From a checkpoint of a small transformer trained on Wikipedia.
Training: a variant of Adam for these matrices, 870M tokens, 13276 steps.
Each number is 500 + 25 x the weight over its row's rms, rounded and kept within 0 to 999. Layers, rows and columns count from 0. Numbers have three digits each. The size before them is the row's rms in percent of the matrix's.

# up: layer 2 MLP up, 3072x768, rms 0.0373, rows 76-175, columns 128-191
# down: layer 2 MLP down (transposed), 3072x768, rms 0.0345, rows 76-175, columns 128-191
up76 030:500520533540496479513483485524470471540492545469535509511505502493489510492492501466507498464504523467426480512484485484462526524505457491512508470517536517514466522509459460512515534495511479
down76 027:467500487507499522509512515478490502471508469528480521484553505503512527546491487482520491549562504518518480472506474529442534504496517494514486512503544472499496517481530538537442524476485486
up77 104:490505510503512511497526460565478476487518478499476523488515491488490468486491461523495488460473525496465473487494525463512506478483514502487464456505483484473509511448489537480429502491459487
down77 114:489507544486485497498517439487481500475492432494492545509476490509529523482524550495489536532470501503480514464515481454503492477510492543521449490475545496476525492480518529448510510519434486
up78 120:553557488488474533489522503480484518527527520518520522511529493492502481503490500477444486473539518510475519518491467473516499532488506457535500515509503499496469487500529490457425463514494466
down78 119:515500472492517497489543486470483520530481497508450444505485462516500540494527527520528549535525493477460495525454505513517497488469502454524468487482499565462470485467469499494497516470530522
up79 111:496526487517525492491497506514499474514489496480476483519491468514495526514493478478499506511526498461511487518475508526484473458519541481472501524486502503483459500511496522529455522512516456
down79 114:457482503428491507555552515462510490526478513500539508469477488512476504521505506460485521512515516520508519525501489519534492523530488491472531505470487494482506535500540501520537486477521488
up80 023:487482518515501516486518481508449503560465503459490492504518455468472504495521493470508481508519521492531528513504511530464488537516541491492471517531529500489512533509498479523485541500530499
down80 014:529507469500517524483452467461477532519548505497515473502522514537536516542525559555482505489480503550510496528479513507465522516502506504476492486541544501484515540487513517507531494512507485
up81 024:497499553513477518494482482492538490563503534543449512514513488467490505488507471516496473491536519482510466513493508494514503519501495481511521474551490508489481459475450515484490516482512483
down81 016:501491522496560446468504466476494518459466518513540489450458529483558481459494443484501504517481482514495484511458527517492501473499491510483510506450491478498472525494488504454494441497441507
up82 115:510527494498495467532484501519500532515497490460538520492566543501488473559549504525472528474528517545503508502490514516518491519493503464528515483492488508464470505530480493523497525527497472
down82 117:510496462516448468497525516499494500477499468530493522532436513491511510479509486522471452503488502531492486547501528525517483523530504493483494512539458512501517532526490514498536475487492533
up83 114:543493508510455527503499486532505462522528494462483500517507492459469522462457513521481548528476503500512515504489486467503561459486498449549521512536535488553523530448510464470524510516465499
down83 116:533474486486483479475498505532436436498500494512540493526507535507463480523509512506546495532468465497478500510476524496488519501491554511482493510510537541485495459524556507504545514530493501
up84 111:465537480492471479514485554523469467486446476472485461507525461503463513515492494493489489497507522468510479490505496530470476526477540528528500495546547493507476503500546499487462501481495483
down84 112:510505523526508494485480458508486477492462457542507480484528490490526486492495515514467520538486502550473491536496502509528462519569456484518504462486472473511505452531516509512514498479515520
up85 029:540512496479506518483471492492484476511474503499472484502471510481479517498489506487484475491491551508532471476497522503515518490473423479534520440552518513509493486463464511488491509446550494
down85 023:504531491496508492486477475510554540453496475498486471533491559498498487490507490529522505473526475484498453510503511519494481483474525488526467514493503485461517535519495512530455492520454520
up86 118:522528544498427518476506493512547543500456455507482444524474532475495491470462491512470522477476498525465505518509486490434499479472525483506437483523509545462481511509458484504490466491522489
down86 117:506524501484493544491535504478489474464486497476495517495489502495550510529549465502485461491479450512528510514502470447543517477529556484455487496457473474494497538445506498515474465544519485
up87 129:482536511541467486548475542508474504516528490464495511456506492494521450516513469507543454505483558505491511500506468468515503529516489512532554460489465527474519505477500516474472503476504482
down87 123:499472466503481500528491483507510465466538490494491481467483492475508508474510507510513537526491504473509477536465507482539506521465500523539519459478463562515493486512534424485520457462486483
up88 104:522498525549499508481477529484514507513490536495461445497498486523494501527529514482509461448488511476507532504470496527512503528503467503520494482530523520518514509544477487524497541516457493
down88 112:510544509498502478538540514454475537542523490501464502497517472539470494505539468518549478511510503509519513457499479498528524486492486497487522535457514503537514538561478535460497455493518486
up89 117:552539501504473504485504508514548495502471475505507520506537505477462561540496499486486469490524501525541543523499469514501539490480509446598531485536528524484473508469510455481485457501502505
down89 115:471470521475534469491507476513470490486494482520509464534480503498481502511510507533476502471485520501466510441522517497505492476526511488504488511494483483516472475500483529500498528505503470
up90 112:494534545497440525471498461459484504530495467487511485490517482491509499489483545514501453508458516517487478535467456471529459503524467448532518479516497546513518543525515473469523538534485464
down90 113:497494474466488474501513504498511512507510498480528514508513544521501522521470525531477511517505517504504510521498519497523454530522504497523474529482539480462516535540532550501462495508528496
up91 102:484486497499473470504482482508464484518468510450496516500475534513515508494443460475500500473534482475498493480466520519490467522519487510489478469516470528511523479466509510543468474499532505
down91 110:475447491489478421480482492492518481500482483488475551492481530547542530524490496494535481425463525537467516473471515545467494480487505548535543496426499479484492468513536532495468490475505498
up92 115:530474499483540482457479510506501525548512521550504539492486458490554501542478531498481483495498535494479543466508492514460507484510464492490442492514532467472504480517549523520515530526486501
down92 115:475528503522531516517519541488483491455492521524466495451517480517485510562508491463483497485485525502442504519502455517479534509469496503494497552493496517499490511499478535473530500473495505
up93 123:545534523509492505516521482523492509486439500487468466536490551485475507464458462478496491492510501438507452511512494514507522477499524500521497501509501553507511482523481485507485502502485499
down93 121:507515500511477508492484516494543496531519535543517484493484532503491510532512457463500508476514530486476423527513511573530505520474515506514502533527531526538482520517491517492509521506454480
up94 112:533461555495425497519512454468542523502486481487486484491540552522468492475485502555520515465507504506489464493475502456508462472470465506534460479525494555519488498513503505490520469529541491
down94 109:489505508432543556570529522498512506522517458550465510422520481514512535495504485506516514491483490497494535466494493513497509470511483478514503490500458518505496508520520467530466516497512525
up95 123:540517555525510497476499483497508487500490514506516536519526513458468495452513492497500525530560514475518519510521485532467565509458499480521513473543475507493523528487512474502487483508485507
down95 118:522486491521512504490510494514493494468481510456543557535491518549508513437478484484498499517506499489542523508515482533522530459486554539515477476487528485475515503498535498453492491439494496
up96 119:515492515493553517518480557522498505539461532478517465520450457477511509489469510474531465488481486439545509519504457472495496516479527502493498458530498504489522504459470519459458472528522533
down96 116:544494492518522485476554522477507499524494525517487475496474467521513490494492538521468485519479491508512521502499483527497506528516467473519509487518486473478452460488534492484500498512505476
up97 025:498508513516491442518470515481484453538463505543540528493529498483499500491470472484530496481521549503510495519478533518487470497497465505541471483531494500443513494515485491498550491467539520
down97 018:476526481471547489517497510489507479487576484507475486495498493492505504509499483498485490485504541468469496481535492513467513445517476493480500488481494462510518510507503467475527476463498516
up98 026:518500546504457494463462500505494531523466496477523505507503491491476516491475506495523503469522553499494501516473514483510483500490527495529508511513539470491457480514486507532530479544501482
down98 020:465492491500553506534512518528477453468531519506477492500506523518527497507503487512522493503520483500519484466501519496475496497490492460504532486518511475515512468510476462488498516528489497
up99 106:501521513505458507528490474531496478485505507514483514521518478439488454509438513515487491495542498493488513478482495524529530483534498473486487472502494479491472519512539514524496487455547450
down99 114:528518498486482501494530504525493482512500482476535511511507516478444497509528493484451521494545478503556478503492552499479525505499531526523507516555528566471464508517528548498491493506475432
up100 023:534551517476502516506463506526439496521557531487489517479479532556430478514445508561496443482510490476497484511466481511498501466508489488520529487507570544532461482495504487523525530500544485
down100 014:519493551544463489510472501518508488471491460535475515482461543509514506512524523513520519514496436541527502540437471509484482511456487494464473517503468483483499525457481497484510499486464491
up101 101:503490476486508509519469479484490499504468500485475519508507512528506494502525466509518549493522509509507492520460518475533431507482532513507464515497459511527494465534492521534519494498514490
down101 104:484497498478537462513507487504509480510523535469497509521514473502485534519503495495520496493522487468495505548516474480512498476507478462492520497525511556541543516563505462505487472505486500
up102 118:525507509498477494528481509502455495506546466464495474497485499499506537514505503522519457526495474447520514560474464508482529512483472473498503474515506547492498545460504490479525512525481488
down102 120:488508508514528539542473492454475508480507516478515540506524443523481510513552479526481487467501542493519473514492471484466489493456498498496457495520522484478517539490500476496491536441460505
up103 114:496473502499478506463501462495506485505529483468495511540509478514522528500517501500502479472502499461505462540457506482474489527489510473501555502522541516520500493449470471484537500466504518
down103 116:541478504494483480528478488528496505409526488490528541483515551526514461530469525495523515548499533512494439496482485497549451485502469537539495544532489523531561472494553544539532555465510480
up104 111:504490550507505505515498517561515511513504497498517488499546475510473521555479488528497515480545502528514523497456482519497544538494497464526487512494514545461480511488489510512473563494507509
down104 114:510505477520497485540477437513475497515476505504493495481497523489512470477496491499448473506496533518480483490465483548484492535494493522510498562476530505501492470467513521527485539445502480
up105 026:498501505507503478481480489529498488534488495525496482528511481513484472466468497484470521467517536515520518501528504490497488511510550495543465454539531505467502487504502487535470492528508520
down105 020:510478484511501476510483453493514452516505523543513444495542530446488550476506506500526531506517490471502516522487453486524453513499505495451472540450455534535552500508435492523506518499524492
up106 020:485539487524514528496513476503466500518468473502476517527502519515473484477456478515516493499480518495452532508486530502465498525520486523507514475541460418506488537499469482516533531487511512
down106 011:461523500500518498508521528469497479505454500476533466531509480519534484513505529519519556485513510539479520526499518509475489456495494512509502506494494531491498520489511533497536542494494465
up107 124:529452512519521499461485502553483502506549510504519491492539511440518502539476479513488528457506543484486538498537487501491502533504501523514545499524513455468504507489482506493496514490542507
down107 121:486510499435510458520520536528487494513504466478475516481496440511497487523505495506487538502454514475477509515516495506499486507520516501491479475525500501477484472517492478454500504498475496
up108 023:514516537494510482497469514534491536524505513495524518555488500499513453495496504497534494438495546515456491483489511497507480502487522517522506513535476483481521507516485413522494510507472499
down108 011:468467546482500459479501473498529482502508475526530477452540473493526486516490480487482491533472455476482506542479529541520516478496512496474519500502503520555460526540507529504504490500494471
up109 022:511546516436502529510479478494508538490485514505515520482485543485473523505504485476463500500513538523473457541502523501480540512495496496482514451492484508483471515455478480506486468525547520
down109 014:490474528501510522476537496561543472489502450507518486508573523501524481428470457510511477499485474500520496533498521477526450496463475496498479492479544531478516539500472468537468491494495513
up110 106:483483559514464497478522480488523485572465489546494467516546520477500512501517523466526521485501494483529515481438492520447465540512510486515517447547512515521517497478530504486525491552492456
down110 114:467469498515517484484458500494517465489513516502495461480476511570513487516478505487504523481520544528519531468488492536472499561509528486487505473503505499528534502493514534508530521523494496
up111 022:452484536478514509517517490496504535504511502513479507492534471489522530499443512500517505497510517486541504482464488506485499518492506497562499454521502491490477481494488489508463513467519485
down111 014:506514472473505536529506485497521511555536492473469494487518564534477508557459502472488550507482485493473530526529500557527449452490485511500504482502538513469525496516482485457527503496517493
up112 119:502529478456469484495516507491508489562511534521531487535508454463513485517505506486532479468504481455501509454524512498465507500533505483545528461534530555520469457492523481504486506527461449
down112 119:458464488476529550584516471493534525493551498466487547492540546482494501484467503508538470519508502481442502504483516495497502466507498501531544528513505476466509499510481487499513472490500483
up113 109:513512522533521492549516522486524487514487508512510485496515539509499485518505517525501571479546499520514506482484505474472506490464544508518490499505492480512487475497521509484462488521459452
down113 112:469464518482495488525518477484504509529487466521537496484474503543548486449484510475414513498515527505508496509477479481519477564500466538530514494455508514568478512517493514526437537487539500
up114 123:519555483489493491512464518510483512584486515513515504492479503547510502508461507495556485517556497547568493489452502497508473513480475542540514505516477531516492538471475507502508525537483510
down114 119:489493477458482476492488494539553547502514484522452498502448481466474531502485492504499504530507483530490524472517453518481505494527510495448509518521472494512468524492543493479485448486506508
up115 112:536520559528462517469482518531520530506490519513513499466497515518495444478507497467509427506522526471518507480452474526467543520472509499521480453489543530479464478525518514558445518490482493
down115 113:454501532522467498496534557483496502525456528533456486494499519461525478505539518558480517461427510475491458510500505507493489467500532510490479522508501482526472513502498458457515485497515489
up116 027:543507499547456486464501481485515495553476539499472505516494484476475498499457539497518496460502506476515453451528496486471476520524502498500481498528443494507490466499519511507558525477485533
down116 024:493504517463476497522561528462504467481511530518499536491505494525523476552480467450496500503531475521467504480484547528543498507493484484472519557504535466461489520482500510540500516495475520
up117 120:486506550505485530510449446519522462497483463481569509490553494493517521492450519473487532481547505482546482507487501493492508557525456478485511504478475474512526510481507482531516537513515500
down117 117:545521498512505456483535477541509499477472448505519512470512454526519530456491466547471536481510513519450509506514509545464487515501483533515530477536518496521518531525502532480515505492505498
up118 108:526487507517471480541517503471481507534493493494466457521492522495487521490517526503548508504512495509533527566502497448504462518446504526528492492488485555543487513468513507490541486523482498
down118 112:430547453503513488535508498508498491526475508517501521519524537520484503422509533516489505461498490496534450503490506543496506490516532502535489507534488502479504504498520531524464530555452502
up119 102:463542479488449498468515512490507457565512539507488489452524517485509496540461470491492505493526491547535502502504490469503485505510508456535550512554527495505465485478466497484443496478550516
down119 103:486472529491510518513509481456476484514552518470527475497508502495471519479495494477481529500500488473551528474510509482520500516483533504505496501471498456476523533505456531510511453512488500
up120 120:506485523504518465475511510476472529542526492521540556474508493502515466472520473494566534514524492505505523519466486502521439497507509504535516512499510503457534499482497488512496500511546490
down120 119:490496519532478455505492499530506519463480497492483487539481498522491546471526555487506499511429528504538532505499453477479499492531500477540495525459494490530504496515499508478505465490519505
up121 123:542519561498449505461502478480531503528502529503470540474505522441490527533512492522463553480513506519518529533440468486500491478513469486515515480523492488511521500515489472512480486524502487
down121 120:507524491508526491540490473485533516516498545545533494476539458504540470467503479504530448480540529526476502492501498546493510532547526509474517536540483486531487530475446537519511520483513556
up122 131:490504517476502479489500448488490502521450492531509482480511499472481472445500509487496500536485496494521527467467477498472500480528534457497530501506501511521441485494523510512504476495524449
down122 124:519529499486511499484501459500548495493492497560479489502546507486535504488511515500498480495483489488537493490445495525503487543500510514533463507464448524531488534496435559480516537469506474
up123 118:507514543462493558469469489502518497494501481515464534511592503517468518538468530471535456543480513505527526501484522483484523481524486463487496470544478491531521540471496478513515472505483486
down123 118:534448541493539553502494487548505540537527530478516476490449502528502509439496509467512491486545488484481507512490500487496496476497509463457492494494490507520487515495482511494475495505504473
up124 032:517499512503516525458494509513529520526514499539458523522506497465514531465488481500503480480518511467511509497428497511477509491531545483559492498557532513512486478493472550537501503504540499
down124 027:526498491478507528491503461492516540502514485515549510510513502569441536502475472527470519492538483496492493515472524550498512491508544485456487542478547504482484511478467510525495526503448516
up125 121:453522504531480488569498521562498512584568516502532489514506505489487466504522486490545502489530487526529488539461528478513502527469524505514496484514495486471484514509502498491503511507479454
down125 117:490469510472485505497498437503493473484514438509505500515513495529503529479543513527470488494529475466465500451484514491473520511469512527523542532491510495496497483493491514489498520504487495
up126 028:570499569468498507511444519481540502535494480518496514463507498492471480500510505495527493496474493519486503542501513500506490510506526483506481488541519503505521502483473492506476519485506515
down126 021:481505511508533512445525480494518510505529538546504493483473473516515490456461509529509520516486454451485447491497445477482500494487491487494528529511529511522493467502474529481474511503490514
up127 115:491536475461515515531485528509467512554517487524482536489468463453503504489503480499506449535517509471576521461471490464516476502544491485509490486512510540519483472485479455485502496528534535
down127 116:510497479484470509522531495497507511493494463519495487507515506514511504490499505511518528514505551533532475517514524548459429487529426495495445544496545469503473489486489536461512478483484535
up128 121:457528518500498551496491518501465478515483532529500527489499479514460487541502500487538502519524530518503488520496570512512507502482480529497508500508492520480526508533498527503502497508559521
down128 117:500515540487486484521500492502524477495501501492490511490518490484514502528432476488479518509487505539503477534499516475476500477476512510504477541465521510526468487452507489489495520521534466
up129 111:459476482493515497531478511486477460542475535505520454560481531490498493495504492484502507511505473510486500489503479515491475477498469506534474511513514552520508488495499504515510491519488470
down129 114:489519476486541439537471512522496481474483538501524466497474496545525518514516451462488471523487501467525520492525482499506491514501493508477508528488496488490490504456451484526487461520505508
up130 126:510477478455476546516515501519460472524467513502510522516520538489489524482492473479515469507487549502484491485506523479530515497512499462478478456523514476486507519478515503489486490493506487
down130 123:513468523546515533496420537448537496510494514497483503461458537499478452495533527477498484501508516526539531488471468466494479540483481493505506516490512560526535530509498458495498489507528486
up131 103:518536497492496463491509495468501456492508494483515445525490481526497527488492472468551510504512500517523507490499520493500467473503525506512461506538500478516524516471525496476546475482542530
down131 114:491504487496543439491501483515513484507480510469488484548470462506485497523524459484485489499534476517539528467510475501512506495477519481503512484464562477509497525528503512511529492494481498
up132 111:515498527524471472527506532457508520494495518472496482521542453510491476489474545469487484525507522479495509493512492464470508491491500441514521476518503516504468459492490455482490464537448482
down132 113:478527506478511463498492514540499518474465498484462462494474493475496551517498503482526477512500496503486517570507521499500518499503525490511491519488478465557506484465504510463543506513480491
up133 108:517533494504482484539524482548484515528507486533532469521517511483495493468487486557451498483501542522513505484497474512540538532540470552484485514494503478467485477529471492522491539501549522
down133 113:510476494482460499484471511487503491548481588512506530511467512525500496504505491527496537524441483516508491482522461485507540525503484502512547467489478525505507495480485560496510515475481552
up134 104:550524498479461491500519497538504513502457536540516499473508457511510560531484494501500518531490508497516505494496500477456504492450514500521486520506505514533473497430507472488496494541466498
down134 112:465499482470474481493534501468517510491556560479482464459505471533569488502506481509476505494482477523470516465477475505497520526503486511519475499497512446542491510494474454509475474469519525
up135 120:534495545515484480505444507460452537522486517522506493461529529512466538531533461474475502487479533479476462518493528488477492522481476477519440462491510511526506523455523508524485459517476508
down135 115:493517501442514557534523479485545532494487494460471477506492499472539516537484493467482492483466491513486534464488477506522529488495478489529520466512520521537484532525540512486511484485522473
up136 119:477492519476522496507514519533499509498513523519568518525531479500497476491512498507516501473512518451515462492477496486524516526509494526494531515510517495468498536488468518534496530498527493
down136 117:495487505545535455477498485547507509482449531479500562489466527527513460459537494506472474529471505494579505464506491501536526510468525491506542456492528503548489487495484498505474526473485498
up137 117:503501564540445544488524508508517485544528534510497495513492477509500485472511537479481520494506502499515495518490500523482545487516465464503487472499467509502492511515504504509492518525518512
down137 118:486484456487544489526481505483521523490507483504506469503503515484529496460516511495487486477495469504507504504525485476499457574461535496478479516509454499463519464517483520494516488506505490
up138 121:493469505529517513496538456452491524525479497461506518446480492494437494496523515515542541464490517468472483537506533507476473530530481511504521522505487542469472546523505486489509518472475498
down138 118:521540486508490471427506472546433480490505480508524516510477507542497513470485541541524462524488516494488524476501530486507490505542502522522489495516504490481502544486492472497495501581483514
up139 101:503543485529499551502508484465514463572519489543499494470506488502497496538503461490523513485528482502549474516518498478472512478490549466543481503533491497517515501489553468496483491505500471
down139 110:471544456481486466564493506514517489563546454481494489484506503522507487486505503481533427519506519514535460517497479493492503516515483493532471487487481511527462522488545475499513476505500526
up140 025:520507538513491501456512525491485517488482497550504485513475504491448542526497480535482451490527479512496495514465509486527507472497503525512495459528525550522473471523483518513469472468524506
down140 017:499480472510530481504499459487536539486537517545540501483485505529500493495488501521499536503531463472485442495485527554505484544479489472478478515469549493447506546477482501493527500489472482
up141 114:514503531454468501529478491476465474495503502518479502507532513497492537495436506474525515473503492525526464517481501481475511486522463474508526486489511563512508521512487487482537503532467519
down141 115:485497530526512472507503524478485502532503512470502481476534464500509495502502519535484490510490512479511489492491508486455500471453498513459480516472465524494511520477514500480513493499475525
up142 120:477458531537445491486487497501511479514477503535514513521457520479501449452501516503464538489458515480485531529500495489500468503494503455475482497520544517512517502507452519538513537507498463
down142 117:494489514518443474495540509505551445489519472560458491495504497499495519512475481483529543536482508510523509454489497517493456486521504543482480507453539491513526492454461476473516552503525517
up143 110:483525495515503513543513505494510519510497505468519517460551468480477469536495480505493495472550548492504488510503524530541480545494503468478496495511473484497490515502491516481486482539461493
down143 111:538527506546486509482510539512517476504528520521462470484520530500514482455516481510466547480535525491486508513484496540541506513503519463486486483520525471480528463517507513502502504501502503
up144 125:484509499507502548484492479519477533560521478538447510559476515496555527524508437523492512512508531491506486497483529498547456504522490548515501505546455522529507530473501527504499471492538507
down144 120:539532457503495539486436550498527484509484522484496531472423470486469525485465487498534552502536488531500516494483527531525497525495498502486529532507510471505503526534493462496478507510497511
up145 121:452502524482530481518527529503499518529504513502534491518500479474473557479530509490497485493537507469504518521501483528496478550531463477494512452545506555512528500497472487527515566462504528
down145 119:509435469492525474520491535500493526511514467546498493499506536509513526553494530465514532514499489559517479485524503495457493493503492495498508468524546490522496504473507494498447488464494478
up146 112:539446523495493492498480512454492505512451521518562520516491499494518492472485475494537495524507540489506507498487553513476514493515519475535493476520490451535495459504498494527445478485477440
down146 109:494472533496482529522548420520449463511495494499501493493548543484480495505512534479531499503507484513503546496534485499435472500498491499497488484529510525510485473483499487506518489506505481
up147 136:496499521502491554515484500510496508485525459494487484471510491494522514464503521434510505501523501464500506511489489539484512487464534515493516485493470523496523487521509470513460542535498486
down147 121:518508500491503514467525531487479519476541532504466490512490501491431470522504431529536505468488498519558514471498491478519493488466530508518514494507517503498512527497506482494486528517486567
up148 110:474499490486490532503506567508479507517529478508474458536457479524505492509463504489487542506498487475547527540497518494528514471486477496542526492546521535517485502489448490490494558501544462
down148 114:535507451497500515500535488525501512518532464513500490498467458467523483512454471510522528520514508495537516520531509519529456483461457518499482523526507451541480512511456510503516513509517485
up149 123:479486556532512542459504500522522459504507476493475493482468506492486512453495501482526457462558528498557502537498496472471495511502490495496499496505483566494504539523472483532482509506509522
down149 123:484494525501484470530529466481469501500470477537484479518500493499529473475533500484503525489515524517530502491492497554478511526532445468466484499473496518498536505514500478475489476521476481
up150 023:534486540566555470513510513492471487553490528554508502504465553499503495491493499485509523499532518502475511517444482464483502464466465520517516486523536457542485485473477501523519520465543494
down150 015:495442511552483508469495480557507485508467513489460529501453503528504492491517540509471478502515480536476475494463501560528481473511500524436473568462488477499487520489482485511533517487497506
up151 115:525502531475486509479509514516454475524492495563499514523493476501514532497483475475533503513496495515536496501491483485458511525518514488475508472549502503505522524486517478468476507514518524
down151 112:487491498456509510513536519481482507479486516496519482524489497497496486510523482499519508495438508521487503485487489521504528457516526424508490473486543455477503507502485470498525493447492447
up152 114:492495498522480507476476495517519514536505523540510479538519512515508520490502524478521490537502486526527533495518490493503525524526494473516501471503453464521542501476472496504474504524514512
down152 117:525533497511499526466489543457487516538499521519492483480505478487475503503525519492470482510530492541456505485501490528510520489506500532518510536518514515479479512460490484464538496487485532
up153 110:521529530481520480568486497524525507497478503516499536451515453514526512508482512467543464484490510512519526499510480496429528495523520461537489457504519512463500512482506474496490486496477492
down153 115:475517495505511479505479507477516532518505506500520538470519509496471518480540518494508548485499497509457489530494492514507511516508491493497517519461467470504494459521504474488551501506451508
up154 116:531548504497552509488480522490540453551485520517549483496457505502469450440511520493507483500498472490532505499537493458514502549500519499494489529470510494475509506496439466520541483480467472
down154 116:508515483501509476481486519516510509537489514551514497457497479478529524493513482502505477443520480516510494493454474503552483524512522513505502494507501547463477506487506436505520478562556480
up155 024:526528510509517498491448514502482508543506496464541504491540530528480534479481503496525525483521538499531524480492512498476455463511522517514491513531532471527511472513498487533486532493519502
down155 016:513513524496498524478473477438527475470501465484482420512483501520506483461480482485470452476493477535560497507536467521507500516461468496509485473513448524517540515511482528559518513464459480
up156 130:476513481446453528449453517498503513495489447521507499521497541497473483509535519481554499501485517506534478505489472522488500489541518476518508526536481505508480502510524549476502519509539502
down156 120:502505506471499518453505501458473489493525522548538479488496495484484539484532496445487513502510479518495501508500507507537525475509496491457542547496495508503461509484489452518450504483514510
up157 115:531557504516484528458519479525478501495498492514468506498529445467513490510505484494521513483506474465554530492486462423490515475479488471521526455543493514516538525457484447523480505518507478
down157 117:485537456505513492545468504481494502541490554544504510474496496507505539483473510511508496529480476523502448480463505493479493503496489489491505466478467515489481529447507490503509481512476450
up158 024:514521496534474530494504531499519526515498537529495548536464538513521489489494473497523497486482526458463478497481521499482519503536537527529488472542526531508514513471455495501491480508526499
down158 016:501501532493495481495502486514501529530522525505494490515486542509526502504467498473448557508494494527510487515527475474504524462500505483488544497519472500517477446518506510491496442455460482
up159 121:495498516493474520507500529525477478512516528470487451533522444469500502485457500514480469511489521472478496514514477476506518559486501481510503498466496495515513469479518448506450506512480457
down159 120:481446476547501525500548478531452485505524489470465494508512453500527524479461497454512533501473490495508492497496481456490508508511470521473511524457527475525490512502513509492526509517487487
up160 022:530509479491485497457495505459472501473454484521500531480521499547463457469494528459491545470488507477509500508503556496458502512485511469560458502502481532530486500450512474511473509512521495
down160 015:484522489489486507499552488516517545481527506551489543471510557550512526479467503501528523508520493526492518536470500521492473473498514494468504521467531473508520518478432498506468508472501515
up161 117:526514519533543527505537489505465497478492494462503518508464461434523485510508491483477527536544504436526526517460478454475502535442506513472490500543450492487506501459487524495512496475513506
down161 115:481566478548492513509498515524508516491536483516494540473476486518525477516481493555428502456484487515528479520509544493455529449491502502483473482491484451506540538502485503508448536500501523
up162 102:551538505468488545506524556503485512498492455537492513481521456495457490525478487468488469513473445493542537490489516507485500514472542448537510513564463534506491514501509481458487470479532481
down162 110:501529510463487502495515519497518517511474477535522523539531487524483494520512487492456468487498495548525484533493545539479530474479531516514508548467515489455477464467501515487518508490500489
up163 109:517556509461484549510488498493474491509520450500504422542435475494521481499490490475509457513529519460522513500439534502509505491496496520489498502535515520484509478522487517505457490504477469
down163 111:491446511515490555484477460510501570488513505491475508485549498482552494532491458544521511473541526477442494493519543461518477550520513480474463487483490523500517488487480483474483486513513519
up164 116:530510548507467481519484513518515502499524515479504495475521470524466495534499520501485490511572550487499500511495517466479551561477471506501495519505473497525513506471519485499518481500479509
down164 117:477506543503531470499497482508531529495486508458509505480489493562484491522518521521468496505561480474473518487517475507483525453467517495511503498519487539478503503466450507458500531527496493
up165 106:582513521507472463514524506530467494506547529492489456503491498478516481503502462458495494518540490514499491491465507494499454489503530482505514500491516491466534494499447514482471515467530490
down165 109:575472495494527454485494495513497521527547496511548461505491497460533518550486478495477497514513465503518489461557467497488529495504475498485532510491554498484485491487485495499502479553497496
up166 094:516495468505512504465528497547488534487480493478489490488511518463479511468479472521523532496522486507531514526515509497473515544551479466478487502514493494525452492495480496497507523484491467
down166 102:507547505483505502521493467485514505492498471489477464504468460533522493561505486486492492504492506487511522490524454447481492565515488503543513509522509523530443468505478530499535481510433519
up167 120:464517486520463540508475496479520524503506530484531517481544473477480508499513492449507532521526521475481502515465546504490511468461490528523503515496491508457471516500521525530485500488505500
down167 115:468466475515489513513495473472444467513499498499487513544532540487503482455494515496498506488499486446468531460509485496481519529534517467519491523515478467512540459522458474502490475481529483
up168 113:524538486519494482473519513513497524476477467479507480543519527470466512526465528495511539529498472485507509481517495531490512494548496465533500497555510514489501477513496476466524487494442475
down168 112:488469564484483482481487492464502473511490509456537471510475514510504480475545484482499515467494494518558503521528507451489487497476503486495485499478515511522491465513529576525474514472497522
up169 034:491525555482503531476474484494478504531479539533473516499492478496509508504471499490496549470515510474474496516481489463494452436492437485546521483534511497506525518504494461496467511477542493
down169 033:517495460540497503470546479511497515502537477517462549526473513571465498512475493527457547494496491526524480498503515510482508491519550494425473533510519491495450554472467517507485503514465516
up170 109:507516567487470528478500504475503508525482502522477495529507492520450496488529500497558487494506473512515493460486516505484476492448549482499489547489482552497517516523491446510513482549485468
down170 114:453504493506480520514494484453513490483467513487507491470519494499519522513550499538495499477498495516493501502534481488477503476518486503485489455486515523522504436508503469499526460510531456
up171 025:499532537497490481494495513481497510526512496518510496478494508485485508498488487488493505467497520539590476495475516506528509488516507519525516489555514518502519477476474489489444512465547484
down171 016:478478496488533525512532485517483535466508456500507511480509523504570504485482508541469459509478486446425454446532502556539520454508506508488470535442479463539521504488496518470489485472479506
up172 104:514527478491467504484457533508483528528501522491509461535469502484506508533505517520501507510486525478517533554475496501466487477479508491528506497533538494499505482495507512488536554502510505
down172 114:472458491478491505502473495531506529530519537494547504542479516530487547479536489516512534492472526495524475509468471541494495458533506561499501501507531537460522524539531502460495467490471496
up173 126:498552472476479558485468474439510443506485487479476504460480527527514522436483478485499488494474512497509517475500512505530511449477504463508516533544490489534526529516467528510528533501529507
down173 124:535476478533473527486496489470470489552501493497522541532519491458506494503532511478494472505488518487518451449490517466431524514486531484510520461468503458509492515484449483498525513462500490
up174 118:498531500500482475477475512482473463531507482504472517446485518517493448530516495531523488500470490537528496556509519529509466526525526494504495516511526488525524530488495461484520506510582504
down174 117:525486495534489477522490524467527496495482497497512513521505475484522487480489530523452441520499501514484490494488453485482482464486484488496519541464494521471473473461487482441472484515472502
up175 115:488500499531495471476505497508471525518518509522569501506526503487507480526477490465506490485548504499531501453480482447517479528506522489505519470494510482474531480508502545481501508478497485
down175 114:490483550521470524510488492506502533542466490470507511511473499499496530489504541482553452460511480511552507502487557494524503565525468532509497465464513508481512501474528456522500446490546498